config.toml
n_layer = 11
d_model = 256
n_head = 8
n_kv_head = 8
head_dim = 32
d_mlp = 1024
vocab_size = 8192
activation = "gelu"
norm = "layernorm"
norm_place = "pre"
norm_eps = 1e-05
positions = "learned"
qk_norm = false
attn_scale = 0.177
bias = "none"
tie_embeddings = true
parallel_block = false
init = "normal"
init_std_qkv = 0.0312
init_std_o = 0.00666
init_std_up = 0.0312
init_std_down = 0.00666
optimizer = "adamw"
lr = 0.00132
lr_mult_up = 0.756
beta1 = 0.95
beta2 = 0.99
lr_head = 0.00392
grad_clip = 1.0
warmup_steps = 223
schedule = "cos"
final_lr_fraction = 0.0
batch_tokens = [32768, 65536, 131072]
seq_len = 768
doc_mask = true
train_tokens = 399700000
steps = 6115
dataset = "wikipedia_en"
Each number is 128 + 32 x the weight over its row's rms, rounded and kept within 0 to 255. Layers, rows and columns count from 0. The size above them is the row's rms in percent of the matrix's.

# layer 4 MLP up, 1024x256, rms 0.0556, rows 375-399, columns 0-127
size [ 65  80 103 128  99  98 103  88 129  91 103  94  89 109 107  84  85  91 124 103  88 111 120  91  99]
[[139 137 131  66  57  70 123 149  69 160 114 171 189 120 110 104 110 136 190 108 106 124 124  98 200 102 157 129 104 132 122  76 151  88 141 169  98 179 174 125 142 165  99 122 142 141 164 120  69 131 110 132 125 132 175 151 216 177 166 147 101 126 141  97 125 147 161 176 145 126 170 106 118 162 128 149 125 172 100 140  62 134 111  95 113 149 142 147  92 136 160 114  85 135 155  83 193 166 117 153 152 144 148 101 125  21 123 119 107 106 132 107 107 133 146 113 163 101 147 156 117 131 157 120 123 101 186 119]
 [154 163  79 129 179 105 100 136  75 154 146 110 154 105 106 126  95 126 133  89 102 116  94 103 180 127 140 192  99  48 143 113 190 113 202 171 117 181 124 115 117 126 109  92 105  62 167 219 107 171 126 117 188 176 126  75 154 182 132 160 105 102 155 115  71 120 151 204 125 140 136 134 101 187  70 133  86 156 131 182  45 105 141 130 177 110 176 116 104  77 135 125 126 151  88  86 117 115 107 122 115 118 163 156 103  94 120 153 151 142 135 106  84 126 172 104 104  95 138 137 136 118 157 108 119 100 139 122]
 [125  84 111 224  86 163 122 138  32 172 142 159 138 142 118 151 128 128 152 100  50 140 103 115 146 130 117 146 109 126 137 106 160 110 159 191  75 153 163 114 115  99 138 107 167  99 143 109  75  76 144  20 158 172 140  99 111 109 132 136 147 123 128 120  67  92 158 171 103 154 137 195 148 119 121 152 109  84 130 129 167 170 101 144 148  89 179 175  97  71 105 134 136 141 123 116 108  84 122 109 120 131 144 156 173 127 233 139 115 100 107  81 121 128 166 120 100  94  51 154 129 169 172 115  74 199 119 100]
 [107 120 127 105  90 135  88 136 111 167 104 121 152 115 127  67  83 196 127 128 169  54 122 135 120 145 182 150 113 110 112 101 178 136 108  92 137 118 165 139 124 130 135 153 193 115 209 146 117 161 125  98 115 148 153  98 140  82 111 102 112  85 166 108 135 110  92 130 116  56 136  95 206 140 100  90 137 119 147 122 143 171 134 162 135 140 130 107 127 184 102  89 171 165 152  74  98 137  93 108 127  95 108 114 115  94  85  80 101  86  82 132 155 135  95  75 131  95 104  78  69 138 170 116 141 115 102 162]
 [105 151 117  38 160 108 137 159 193  84 110  84 170 130 105 148  86 118 134 170 124 114 122 167  83 173 140 144 123 108 150  73 110 146 153 176 133 121 109 127 129 153 148 159 112 178 110 221 143 187 144 201 171 118 139 145 167 110 212  91 110 111 139 140 142 119 152 114  74  93 115 155 134 138 157 123 167  60 188 140 118 169 129 155 163 105  67 119  55 150 112 130 169 127 126 133 138 130 111  90 121 181 100 144 145 140  75  43  75 137 121 137 135  95  94 105 139 117 135 100 122 132 149 127 129  96 124 132]
 [102 144 107  66  96 146 178 115 200 162  29 135 146 152  67 143 109 189 142 136 179 147 152 151 114 123 135 138 131 124 180 111 182 124 120 123 128 157 135  90 119 153 113 101 215 152 153 156  91 135  95  88 168 137 135 154 138 152  89 127  85  92 120 112  71 122 183 125 134 131 174 131 118 161 178  40 135  97 187 127 127  82 135 110 167 154 108 138  98 154 125 108 167 103 153 105 135 148  98 101  86 109 126  78 144  93 141 152 183  65 106 148 141 116 203 149 177 104 148 105 161 107 105 135  95 127 142  89]
 [206 109 149  78 124  82 154 143 202  76 110 122 144 141 118 210 125 137 131 121 135 128 112 105 101 115  79  96 130 130 243  92  60  93 122  73 146 100 134 118 121 159  96  67 183  98 111 131 126 191 124  72 148 149 130 109 134  79 109 117  99 127 139 121 109 102 145 141 141 144 137 115 141 154 172 127 173 148 179 159 152 149 152 139 142  85 147 123 121 139 123 114 136  76  84  97 130 130 125 162 132 136 110 109 115 122 144 134  96 122 177 119 144 198 186 131  78 133 118 206 173 122  89 105 132 151 107  84]
 [118 142 115 150 142  76 148 130 101 134 150 144  89 120  96  89 137 137 134  50 147 132 121 137  92 110 136 145 135 142 181 138 114  85  78  93 186 209  58 157 113  98  78 115 140 139 164 175 115 167  78 118 140  86 178 140 125 140 158 136 113 141 167 109 112 132 147 126 140  96 149 111 146 118 142  46 139 134  86 106  80 104 117 139 161 156 156 116 128 138 117 114 109  96  84 171 134 202 111 125 103 174 131 127  90 100 119 137 106 115  94 112 125 190 141 187 124 163 194 146  62 115 124  90 123 148 119 141]
 [115 156 143 165  93 158 146 102 195  77  75 110 109 145 154 145 104 174 112 105 128 138 114 116  92 155 119 154 103 139 105 149 119  95  89 159 180 103  59 139 138 187 115 112 152 167 127 141 114 136 107 157 114 135 157 130 127 124 186 141 139 135 104 129 105 127 132 149  85 157 109 146 120 153  74  36  97  95 146 136  74 114 115 151  82 144 108 171  79 171 154 115 116 159 183 135 153 170 116 148 150  99 105 202 157  89 125 127 125 123  58 138 119 158 155  91 143 115 158 111  88 221 114 126  94 103 174  84]
 [137 134 108 130  90 135 108 144 118 166 130 151 200 128 113 126 124 154 124  96  34 126  92 125 150 100 111 147  67  96 153  92 185 123 208 153 119 126 167 190  53 135  87 111 107 128 144 165 101 183  98  91 144 145 166 110 144 177 159  75 156 106 146  67 138 125 179 170 143 142 151 128 171 161 111 112 136 147 141 135 150 138  93 159 137 192 163 149  60 111 112  84 131 182 131 115 159 174  88 156 130 114 133 157 123 105 141 130 139  90 110  79 140 170 148 127 106  90  82 106  81 130 167 126  66  63 163  76]
 [139 118  75 127 107 121 115 144 105 153  83  82 118  98 163  74 170  95 119 181 115  83 145 146 139 139 191 143 129 107 198 182 138 141  82 139 136 111 112 144 110  75 100 126  99 123 157  96 132 108  56 101  69  66 145  96 109 115 154 127 100  91 119 162 131 160 155 136  88 118 165 113 128 135 134  85 186 187  80 155 119 132  93 144 111 129 141  88 107 173 119  56 125 164 166 167 149 118 140 124 138 105 110 168 145  98 139  95 162 133 187 169 128 126  97 137 122 147  78 187 117 206 201 105 102  78 145 185]
 [108 151 124 135 107  87 114 195  60 119 158 146 138 137 133  65 110 184 147  88  99  95  85 148 157  44 116 114 152 142 118 162 111  89 119 115 156  83  83 165 100 141 107  98 145  93 122 109 142 152 129 140 194 156 151 166 148 106 203  98 130 116  95 135 103 128 112 146 138 177 165  87 146 128  70 112 177 130  53 143 140 173 132 163 113 128 139 128 133 132 153 123 124  83 171 151 127 137  94 160 121 110 107 113 107 134 182 108 179 116 113 135 140 154 152 135  67 131 166 211  99 135 128  80  96 121 143 115]
 [140 153 131 150 135 131  90 151  72 159 168 100  68 123 115 153  88 136 116 116 154  50 176 115 173 122 132 173 167  99 222 105 186 132 115  92  94 115 133  97 110 113  69  50 129 115 140 178 120 115 110 112  90 103 140 122 144 145 168  61 114  51 202 160 164 122  92 124 138  91 169 103 103 207 127 151 137 149 122 162  89 150 163 152 113 141 143 124 136 156 116  61 118 123 125 141 109 122  86 120 122  95 169 133 130 122 166 106 145 111 193 114 109 155 127 134 137 114 111 180  79 123 145 143  97  94 115 192]
 [153 109 140 118  63  98 138 166 133 131 109 154 175 120 128  85 168  87 129  85 129 134 121 126 147  97  83 128 123 128 207 126  67 117 135 132  83 117 150 164  64  66 139 107 122 126 100  68 119  92 112 117 114 135  76 114 122  97  97  77 150 110 104 134  89 136 154 125 147 146 152 133 151 150 118 126 163 187  60 143 147  74 143 150 124 130 126 109 132 110 127  55 166 163 151  45 167 152 156 170 134 149 129  87  99 119 154 147  82 113 140  95 113 152 110 136  93 118 170 223 210 161  87 123 104 108 136 113]
 [149  95  45 146 115 128 159 163 135 118 107  68 125 112 103 110 107 159 121  78  94  67  60 146 159 184  98 129 102 120 162 104 121  83 116 151  93 145 145 199  89 148 115  78 136 172 127 215 161 114  87 145 130 130 144  69 188 109 174  92 158 125 180 153 121  94 202 107  94 122 145 111  78 156 130 100 144 135 151 145  58 137 125 147  75 111 118 122 153  83 142 102 152  50 143 153 171 103 122 133 125 167 125  92 131 153 130 193  92 110 108 163 149 125 202 120 134 125 128 183 130 135 108 120  78 123 157 170]
 [177  89 117 133 111 141 147 159 191 142 162 141 105 124  92  77 149 134 128  91 131  93 140 101  99  95 131 122 144 119 172 114 118  86  95 104 126 108 160 146  97 199 155 143 207 137 145  91 136 106 151 124  86 124 166 144 187 119 151 118 171  93 114 143 127 120 130 172 155 113 113 128 169 143 105 125 162 164 128 151 143 153 125 129 165 156 152 157 153 111 118 115  95 141 135  97 113  76 128 170 105 154 131 142  39 127 170 204 115  97 125 148 138 141 197 151 135 140 168 190 151 160  91  99 118 134  97 111]
 [174 133 128 136 116 105  90 142 119 169 124 110 143 156 106 106  92 158 118 105  55 101 100 129 173 113 154 147  92 102 153 115 120  93 143 158 114 142 117 186  93 124  89  76 172 127 145 148 102 140  86  69 119 176 129 107 157 138 154  99 150  91 143 121 143 124 133 169 156 145 128 105 174 231  97 115 162  93 120 153 132 160 115 164 126 138 125 132  97 136 110  94 179 115 149 128 134 162 133 117 114 153 153  87  91 130 163  93 133  78 118 165 119 210 121  99  93  95  98  95 145 166 107  80  92 115 159 136]
 [115 126 155  62 124 119  71 110  98 105  93 115 170 144 199  84 113 150  98 135  67  90 146 103 120  94 156 144  68  99 117 105 148 146  69 155 153 113 162  89  96 130  70  87 219 191 137 125 178 127  80 142 206 104 152 108 203  72 156  79 111 136 110 157 122  93 167 160 160 130 135 129  89 173 132 143 119  69 168 139 112  85 118 137 161 145 157 132  66  92  85 127 203 112 124 155 145 125  94 125 160 149 133 152 168  73 155 140 133 125 139 115 141  79 103 117 126  54 180  80 160 136 155 116 109 115 190  97]
 [162 146 116 185 120 153 138  93 129  97  77  96 124 187 176 149 154 159 125 138 115 171  94 117 119 132 149 163  93 129  79 108 152 105 148 130 138 162 126 156 110 134 132 116 114 174 181  92 122 105  94 141  68  85 152 131 172 167 157 122 138 155  98 146  65 118 154 137 137 146 152  66 111 151 103 116 136  94 153 170 125 112 118 173 128 174 141 161  77 168 128 110  65 112 144 126 161 170 108 145  99 134 135 145 102 109 197 174 131 110 111  84  87 111 140 154 141  87 132 114 134 217  86 142  54  53 171 120]
 [ 50 154 139 128  70 130 117 127 131  82 101 153 167 161 198 104 132 165 135  99 146 147 151 157 115  82 147 139  32 153 125  94 172 107 103 146 140 156  98 101  35 144 128 136 132 193  90 144 149 108  86 140  95 118 138 152 146 124 168  87  96 103 169 112 113 129 135  88 111 121 132 144 128 131 146  21 133 152 174 124  89 100 121 185 135 122 102 180  66 173 187  81 113 120 146 131 112 123  91 135 120 124 129 147 123 131 175 179 141 105  80 130 140 131 103 133 133 102 117  78  79 119 121 114 104 154 137 114]
 [114  54  92  89 153 138 115  75 137 100  62  97 111 111 116  91 112  87 106 139 163  85 141 152  99 159 175 141  70  98 109 169 101 114 110 110 108 126 147 159 141 122 110 126  95 153 195 117 131 152  64 130  97  99 158 121 163 171 161 163  87 109 159 136 116 134 160 108 155 115 155 133 147 142 159 142 153 182 160 118 106 160  95 133 162 126 118 137 107 109 103  83 135  75 194 147 194 159 133  75 116 179 129 126 119  85 103  89  80 119 109 129 119 104  71 141  99 149 197  70 119 174 119  47 129 129 144 194]
 [117 155 112  78 170  60 114 198 110 195 140  87  86 119 113 127  62  94  87  98 124 178 131 148 168 151 108 171  88 122  86 143 150 115 114  85 161 197 135  97 117 145 102 119 145 152 144 194 116 189 123 171 125 106 141 147 177 125 189  90 153  86 126 187 181 110 158 123 113 142 154  86 129 115 149 106 159 121 160 116 129 152 150 151  92 184  84 172  86 142 119 134 106 150 133 181 220 132  42 103 158 166 162 110 162 109 113  50  88 125 123 170 103 153 154 132 131  91 125 124 178 119 157 119 106 140  69 151]
 [101 126  93  67 102 142 160 156 100 133 141 166 117 124 147 158 102 149 119 118 135 171 172 125 139 131 135 145  92 132 199 130 145 103  84 166 117 147 129 112 110  79 119 100 165 162 132 183 112 118 130  97 136 151 199 136 115 108 167 101  91 111 157 133 106 125 150 154 130  90 187 100 114 147 145 119 176 103 111 147 104 126 145 164  80 135 178 176 132 140 109  91  68 121 109 114 116 131 132 195 135  67 115 129 107 148 127 154  97  66 176 178  81 166 164 137  96 126 177 160  92 102 129 124 133 163 169 147]
 [ 64  80 120 117  88  82 123 124 121 155  93 121 114 104 160 116 114 196 142 116 139 117  92 152 137 114 131 158  74 131 223  94 172 126 156 120 150 118 143 133  49  70  82  85 157 185 142 147 154  70  83 126 112 120 143 120 157  93 147  68 155  84 161 142 120  88 179 153 122 122 156 144  73 178 164  82 136  94 131 148 129 135 134 179 159 147 116 190  96 121 125  85 167 131 172 112 199 144  97 137 110 144 122 183  88 105 142 115  84  81 107 141 146 121 135 129 130  88 150  96 135  89 126 136  44 105 128 122]
 [ 49 104 140  78  99 109 129 159  41 166 134 133 164 141 122  88  97 115 109 126 120  98  93 139 188  49 119 155 113 105 196  94 169 106 158 125 146 121 111 204  74 132  94  91 155 145 140 154  94 147  66 126 126  95 173 127 163 104 186 105 120  94  99 119 121 122 192 174 157 134 119 136 139 143 134 129 143  90 132 151  90 174 128 184 119 144  87 182 127 153  80  78 178 146 134 155 164 173  80 141 150 151 124 122 105  70 162 106  83 106 156 100 144 163 133  80 121 127 119 133 127 187 134 120  56 113 149  94]]